python train.py --num_hidden_layers=9 --hidden_size=512 --num_attention_heads=16 --num_key_value_heads=8 --head_dim=32 --intermediate_size=1344 --vocab_size=8192 --hidden_act="swiglu" --norm="rmsnorm" --norm_place="pre" --norm_eps=1e-05 --positions="rope" --rope_theta=10000.0 --rope_fraction=1.0 --qk_norm=true --attn_scale=0.177 --bias="none" --tie_word_embeddings=false --parallel_block=false --extras=["capped logits"] --init="uniform" --init_std_qkv=0.0154 --init_std_o=0.0 --init_std_up=0.0154 --init_std_down=0.0 --optimizer="muon_variant" --learning_rate=0.00315 --lr_mult_qkv=0.4 --lr_mult_o=4.0 --lr_mult_up=0.612 --beta1=0.93 --lr_head=0.00609 --max_grad_norm=1.0 --warmup_steps=0 --schedule="cos" --final_lr_fraction=0.03 --batch_tokens=65536 --max_seq_len=1024 --doc_mask=true --train_tokens=319800000 --max_steps=4880 --dataset="wikipedia_en"
Each number is 128 + 24 x the weight over its row's rms, rounded and kept within 0 to 255. Layers, rows and columns count from 0. Numbers have three digits each. The size before them is the row's rms in percent of the matrix's.

# layer 6 MLP up, 1344x512, rms 0.0524, rows 442-458, columns 256-383
097:115163123131135087083162122121130096140118154087170130074136149178100118087134132142156135109118124124139092081121137129088161138177136098122097142083130090098122128130123132131115151123135139104116155105140139138162136151171145116150148136132128117134122163143099169129134125186110170076078105135157137135117144121124134128135122148109110104138079131127128132170152148122102122140132
101:160176122106112127120107147157122124158130139120156137117131163167153140130085140127153148132149099094170101112092132117131179138119116086114110145140140111135106116133153138139144156110154138124089112117088145131118142126154151112148122086084132135138138144152113133150133150121127166153146123141117114129143143114142136175139150147158106164099117097143113134175131142136129119122148
103:166119141122106111091145194161088166097136107128137112099112153199103126113096113125126088136094103109167134169156108169107129143150139124100124112115121111136123168105147124164084127099157136118132144125176131157106113086146124111139112142121108122115130111131166116106120094164144111155157148132146118132165157143140135139160113136138134126094143098108082097136105120135098128168147
096:151202140139088094170098123127115122118126157119103116120163155084120131119124160129088148120108128111120086145112117136130091138134141138130081115141111141141149078116125128128113084137099129138119107158141128148115134126104161114125117166144110122165177095108119149107155111126127102069125123117128149131105136120094168116132098122162154137144109121109101106142168135085127111171111
101:152136121114164117148098151141113117147141091117106117094106151168142106130104134138109183114103125126147112087101153158141092115141146128148126127126124154132126103110130148100125114120117161135130120127157108104127141128170098117159156135138127110137121080166130108107131162130116143109159159082139100125130157107184116109139155135104103145141136116146130106136101143141097102179084
098:143111145140087115147125163130106147098133117130086166173132146113148119158157150173114166149101161113150096123103141131130106139123126111136130090082119080175107158122125119129120121104177139119103134127142098194147109136114167118103108162156158159127168091082163102144134168127101087149105095100166121103071126127144146182132108115149109114117128121103135113118094141129096125101074
094:128101127151145127146158093154112136115161129112136179115150146126131095125064155133121150104168150170104101148126143122131121144144131168106162104171106096096170142152136122128133099115123159141101148140127160157142121149085168164111182166157124112116105101134093179112165085140129100141058132113145089092115117123090109134122125121106116158129145113126078181176135167101136146129124
097:133148139156171128162107158151126114063120150132136134156113113103122144127156125061096106150101124083160134122136147141137102098116108118115146112152119173135119121163150087133119108095119130104081131141133093156149122135153163153152105139134139140097140130106116114100143160113076134127098143140126089140134104135120099107088119175132103100142099132117139145116130110157112101141120
100:115121159114121138126093126120108155098136105175158111127144161095128118125130106134115085143155156128123117096110152094135189143131136162137169110128112140120078156115150178107151154128114118091145116111143131116092121180100143127123138097125152172107169096103103134141128133111093156154155118158139127141119167121113137098137092161176102137117125114142122127149118168183161135170140
101:140110120164133132133129127184179107075143139164134083132155135090154141110071110143128141147109158147122122145148146138150198115160101116137095114140105134104123107136111160087142114128129124099118094119123155107113143070184126148144122122096114112160140158157146121130124083145133141118163153117152109107129134141071169137112114122118129122156099134154081146173153091126134128136084
103:146161120136087114124136117139166157153084192118127152130110138096163138146156153107146114099156125158139126142140181101120105108090164141158146111169155165126138151132147122105181120171146143159138064093161151112086120121174144128137097095094147102162144140145174116143161122119124132127140158127092097102150108127120125135148186088159121172120099126099070124143113146104127109101128
097:181128125122126126133124165129166131143080125124104139156171159116158118115102124162125104124138163158158143118181093166150117151144105133106072146111147159188131154138096156148147129113120124136199118132140127136123128154143122138120104091160126154135177116144153127129123119132131127104117127139134158135104162142100165157128099165161091138145096140127116184103109135125137149143122
098:147154108155159119134134105100115116141124120135119127138067124127115117136142092147137177105095134138157098167101115150130138175139128154097147153165136154101100104106120137111133118097116135153160115148091126149165122111134140111111133109122155118076148097106119126137124170136144118113115111164101091130096102103152133142137136124097126164115129116084157102111104153091139105122126
105:092120136109127142131137142158100121149078114133161150142085130153123144118126145078125106151142126126143117171098157132161112118102136103173151114147139127128124109105125135148132108088139121134147129065132107131076130135116122132102162117085145136167176107145152124091106116132169146110119085127122132147131171112112156138153097111152160144122149117067161157129119082112155114157126
097:156144134087184145166071144142133098111110153118133092145159109109147157129125126136171154085126149126118189147097152098114120137170118104141166102091088079112146101115125137095110152137137106091164149157104097115113102148170093148076067148090162140128117110140127151069122152108132109093105121153120101136133135128105148124143157144161102115135116121114114143138140106083151115108116
100:088140126159131105121126133102115121152093117119107147155170078165099133110133142131116131104100129146121100125117189137136138151176110101160162137142098129125141076107139147107146130108168137098115173135108140096124128139143121175126153121115144139135167131116137168161106161146128104098114132152095080141140123101097120149069141108090135108155086149113134124121059155084121128129128
098:068137163126129102103145114151155113136117123099115105129068104102199108119144139131144133129156099126134142163068134127085084108138116137134122108136103104144153132173101129103127112120145117126122095124114138163123100149152126177107119112147131133147090124136134099183161128118127172129120107161155139132166141060131148136062111164128101153108075122130121133133161148079095132094150
# layer 6 MLP down (transposed), 1344x512, rms 0.0793, rows 442-458, columns 256-383
097:138179111128168084130104126116154142143147135076114133114103129131157125122146113136109123125122086099162162103127105136129102195158142089123095168098097079121138177096150166121104129142128146131143162136155107121098098134097100139133115106148081148167135133137143153154092151108115144130119124087162129107128172088168128110093115091142132116119136120107128147131126119085153136103105
100:132126081146177119155119085134119148104110111112122109063111129146114122111104098150125110115145112092135106164100101124160121181126092172124110124151131159118155126148110106117115127131146135175091149110118124120143098111156138110145162113093134088122143142148140139126105107147080173172143092147167171120144110137129136130123109093090093093089113132121183119182076119151146170125092
102:150127100126154066170158130122093160135132094145144133178144111117101117132136132141135115113119121130119120124151116139146131132155111126136119191076113135148141141079131099099117082133103140152119131128116157128122123109121136109133099117137116179091150146141113116125162125149129114146156078117175185161116163146139143160092148081117136134100125134104140125133118123101112112113161
101:149112107082058118161158169140145134083080121120118111132136151157082160153142146120152139132146126105125124136091128150141090117134150107135128117143085166129142122084124109152108089114131084151120117141118127123149094155143162141121105144104156123135111112120100116158135107136063108141128075118164097160079122149119144104130143137136134185115134114093118073134154133114111148120126
101:100168162100051116159104139057082140079121139122168078154143131149130171101127107119121153117113151125131149147132114173150132110084093138097102137115124112172138109110147113104121146134148134110129131082117112123089155144094128096128149113142134143159137103151146136106119139128160153119137141137143138149098155100158127106109144113140071111119120099121133161164118128103160136121110
100:134136143106095154125125112172102123152145153137135101141163143139133081142166144135123154144147099147119130115119139179139125149150114085118144180120113137144116146123128166131147136150109225125129085103109120066104104123105149123129109154106138125135143134099160147129085092126125161110128134118120125142136141161130113148079125097165129161135124157140119137140119089139102119177132
093:155126122135104122086114131117172116131145136152162084132104136138133141090126163160091126139130170119118154111153158101131141124083126122127099093129131159116132117105113133118127125126086141113105189113133107129172161121092144116124160102102136137138107135136120116096139123165099114112160133097122127112122124136120163186138084153122141126109143145142166146112131166137142105090104
097:159129168090103153108145143097141113106102128116153120128117087136116136117092128100135121090152101123108121167158146140141112092136102113095153125131120108131138140124087111110162131144113063077133082126151112111115140123142101151096092136129133115120115158140089153116079128153091115157156108140152084119134132098139134148103152119177177166144111139147135085128159112105139139175136
101:156190117170141074082076124053137145117134116150148119162140109090062119134124095154130109133167132159144115095116145136117112153128130112111145135089078140104127182116157138127157155097068191140109132098158133126114120106122158113146133144112119117149143098110135109151115112128087117137140090123125131142180084116125134171126104133132110102120115140100096127119125137128127158143093
100:094136160111113135157180130129142131128111109172115084082143111142136130127162140144119118105127154167124111095119167099147148108126129119110118074151130096121120149141104098129097110145125093101106136112127141135130129143159163099118100149144147111153135118109123118088106141173123105117132127114123149107106116143130116086164077158123136176095086135147159142147136103108061123090106
099:147121117141106112168126121136128121156106176148131121097073100110079119122093100130090152084142119119100142167143119104109164115128132105150117170109130112140144115142120112093141109158127103091126104118147112142135155140136129096161128124136152147110166135155137121125128136118111049157145145124135114137140147096123114176141116136191148098135080128079131107141120136138112132128099
102:165145114125154111109096119120130158133086173102114128104183102184133157132109123133151113092092140133136132118170112107160147114154150148123108118140127151088131164144139170108167111136134047134137115136148123151117147155137203133091153132110135110099125123161138106142154135129114138142120101130141138123136105155122149073140115121131121181170167157144147181112129152129139105136093
096:128157151115125093179154119143186146097165109126148177089082092129134096150154083082106146141095102119098091124124113128139166130074122137152125073098143123139129110111131135117145161098161145122114159083145081089110121149115107122088142090098075158160117131159141141115149101133140124122119104180117112105146124097166153080145106140171156134162140133134194103138127137151163166102082
105:143092133151137157137132133104119126151125079106161072155147132143131103110121106080127072137103114137129093165119112118113105133064071148131136135104131135153119125157138112115118121150043077159151162097122123169115123104098116136099122144132127133123109105133137142103114162120139106120157153116169152136128139171125135142103102113125109108148158133134156096138132088140105092119113
097:131122147118115155120101113117085125134151092148128142136101116148165146144159117119131126121097110121119163146109113145134139115106131145057133115145129135096136143139134125112168165112184152139135090138141146149117116168161102094122176100157116097099099119139159152095137134127103142100140089143094124165136082126118132131130105181110136195140100145136115130121140110119169111142100
101:127120155182156106148109163114126099137145080122116158095135134143143094118123105149130169094108127173128147137129119120142145138138147105103133151148116099147140126127102120071126158163110151106129134080107077131122174116143155106158136102148158089151121142164127130116131099187151115122094115108118095135090108134116116146095095132144106160148166135143116115137098118127127119112112
098:174141135154144124058158125143131138113105145122133131091133120143121144115109135125141138138157146168093134128151141089131109167107126141089124118162145139151130123151137150149121132123147122137112100146154140128156183118091147151173112114107110131122151111165136134154165104134117115145111157163105192134138145137134142172156117066139101154102126137128125148133128172129105081127141
# layer 6 MLP gate, 1344x512, rms 0.0503, rows 443-459, columns 256-383
102:158110125107133128101137143105139150114122145099110112123127141180122125155136133141167084118148145148142128128146115125123076130094151120146108126150125130030132150101083141139158162105128137138148096117112101111162099106121141140157138088138137145113150122168069094200082117101100152129091111112136116123134140163133154108179132121109090172109160106147157121166163108127157146167132
100:155122163161122147163115126101135142072126116146117115132104125140158149124088110159132121116109129117190119142096122188152134112105157167106129125184126124165114121130107166147091161112135128155100144153187151118100131114136122071123123127124131139070140112090168163170123121118124128134157165139111115121146097141098102128125145179136148141132121115110103135145127155127137126141073
099:123118121098103119152137163112108134097093112159164177134158130148171122091091063082071117165122171125112129106097147101115122108139127117190154102126142140164123196188126121134115102137143143111142095137119121131125171154129130110116128125106150122119141154075159112111128133136112101100139093170139128189137141138136112110119124159144166144056129115142118096124108179127115103079129
099:122101102118134150092167128115144092110160123148173134119139110087149147085106115160147106156125119126090134155090105129153081148138123095095143136147099103162158165145124137106126121165135106094136127114165143113166126152084097132120093101162158092127146137148120139129193146135150119087106089135127123091109113172120124183120144176132135137134134113132125118094102110120117152149091
101:153133175123095078148143145154117081104128121182076167121136132114137145109125127150099140125133119105167129108138105087168145112127134141135071117126091163158141108139153167125131126142162161153099131130113156135163108162124117150103129166132143097142143136111103166117114130107085177130112120108086130113148124106121093184163180132091130137133117111112159161121139118126100103128111
094:151113116152098080154112106159130140125135117099118159136103129096101132142071156137122104124124148144099141106169123119138152148127140104142129110170132143057120151142091185131092103120119099143110152140147100186143095164124123153114144101174150117127099116122118114121147063121136136102092134160145131088095107171127131152128150090105156152142130133105098124144149145126156149136175
095:129131113143127147103139097130142128148113128125122109151160076107132121118137145124127094170099134114138141150147137154133118123174113174128122122172145135139139107153082150135101087095140071137140167145109078134095106155119170121133069076131127186111105099095138098150132155112128059124143119121126138119116118156148114108142143109154145089099137105149100175135135134128034097115126
101:144125090155085167141144146117118108153118126127142144100142151137117102141139137091079146097087138129109127147118142145082109109131112113141124123108131158095127107130134102167106075096109121152136123154066108152140168122195124102110111087086157067106120191133128113120121106130159117107129139161095160140160119098105067131108129105115143106132119147099147136156113086093126122124122
098:133147125077111156134107141099161131134122161131151151105128169106091125158125104115137106098168168160145173147124113131151160149126135129119158109127112134135126140147081121131097115125098125168116116128105111092172144153171145142156108156093109102136108151136160058134177151170130134129121078113148115148121134146123107133120136160136122135122111151102116158111116109090117136090141
100:151150167176141113108093123119112145118160116132084116150130121141138145122120118146102157089117152114119143115114139116152155126077107113107129120148098102172156129138169135102164140144139130097117143159161139135134122107159082133163143145120124135136118115106126163139126124104177129135114115090141094156108108108076119112146093088136163084140184141101126123130124160113153117130131
101:112156127147149160093113117100150107130147120147109095101120151138124149107175155140109158090135145125162114104143134075125102161156127155134152097112130107150130145144109163116129110150142124140079076106113113125125134154103146117160102102149098157098178157114075058166101152149113143138124163113161133142130145110065104105105123080089120132144110107124098160144107147106131085129131
099:180145139112136124170153156166105151108098106119131133108161134116181142106128113139132184152111120116125114137149103097136123161151117118089148139127111187153158123074122158132138157138152115131163152149112122119165148067155138133079132114154140079145159156086133101146141136144110129079121134101126139138144121115157135124136176132107154130151102145146139063184140185093126120148142
105:120079112128114144142136133118142153119107083124129094143151127104094133143150154124147138109133126084109116131078107134166132155136093119126131133129088114123160189151136098109074140165137128139144115147126088143173127105089124103141092132097163068098124170151105142152127091123098103095128165086136140125127122086133079118146175139124079142122110086105086158148109112131117103133147
095:145133121133130129161150111083121115162151176154110170106126093144095135149137131111150135116145116167116139139095132086106136110084163139112107100127164151139095154118132117155153147158149157153146157165140133128153170070151199109119140141149127150136114081120101128141185131140158121152166157126085138149120107116138109128116174118116122110121084130120139155103121115154096132125167
098:122127127148152130141141126190148141131110145154164139114136136118164162115113133102142124168137145152101098123105094099093116142116166133104088131159180115097125141091103129142109144121078143114139133129138113110151127151139125181140141140143093092120133149168139127112170133118133118101168123140155131116128148178161142174177132164122125146113125110105112142140147095132121128153094
097:085119118161126122064131140143119101094158146130091156099129143136160102132119152096107125139116100150179161159137164124099111120103137155120124134154141113128154167137108085148143151128123126110122136188143116124129127111130139154126114120123112139094104106148129088159143103127123071114092120111098109055134168127102153125088117155144126112121097143103132109164160153113167114155118
102:102098138143119136159157132108108123158078150124149146091147097133068120145114157155119141127163167104104151138127133131105135123105126120153121148145200132141146129101118119136113149116103149145121124141124113158134109138139163132138127112115143155114116104119166067120117167173149134092098074132104135149176109097108100110114146144119084105112109097123125170074166142152105133118158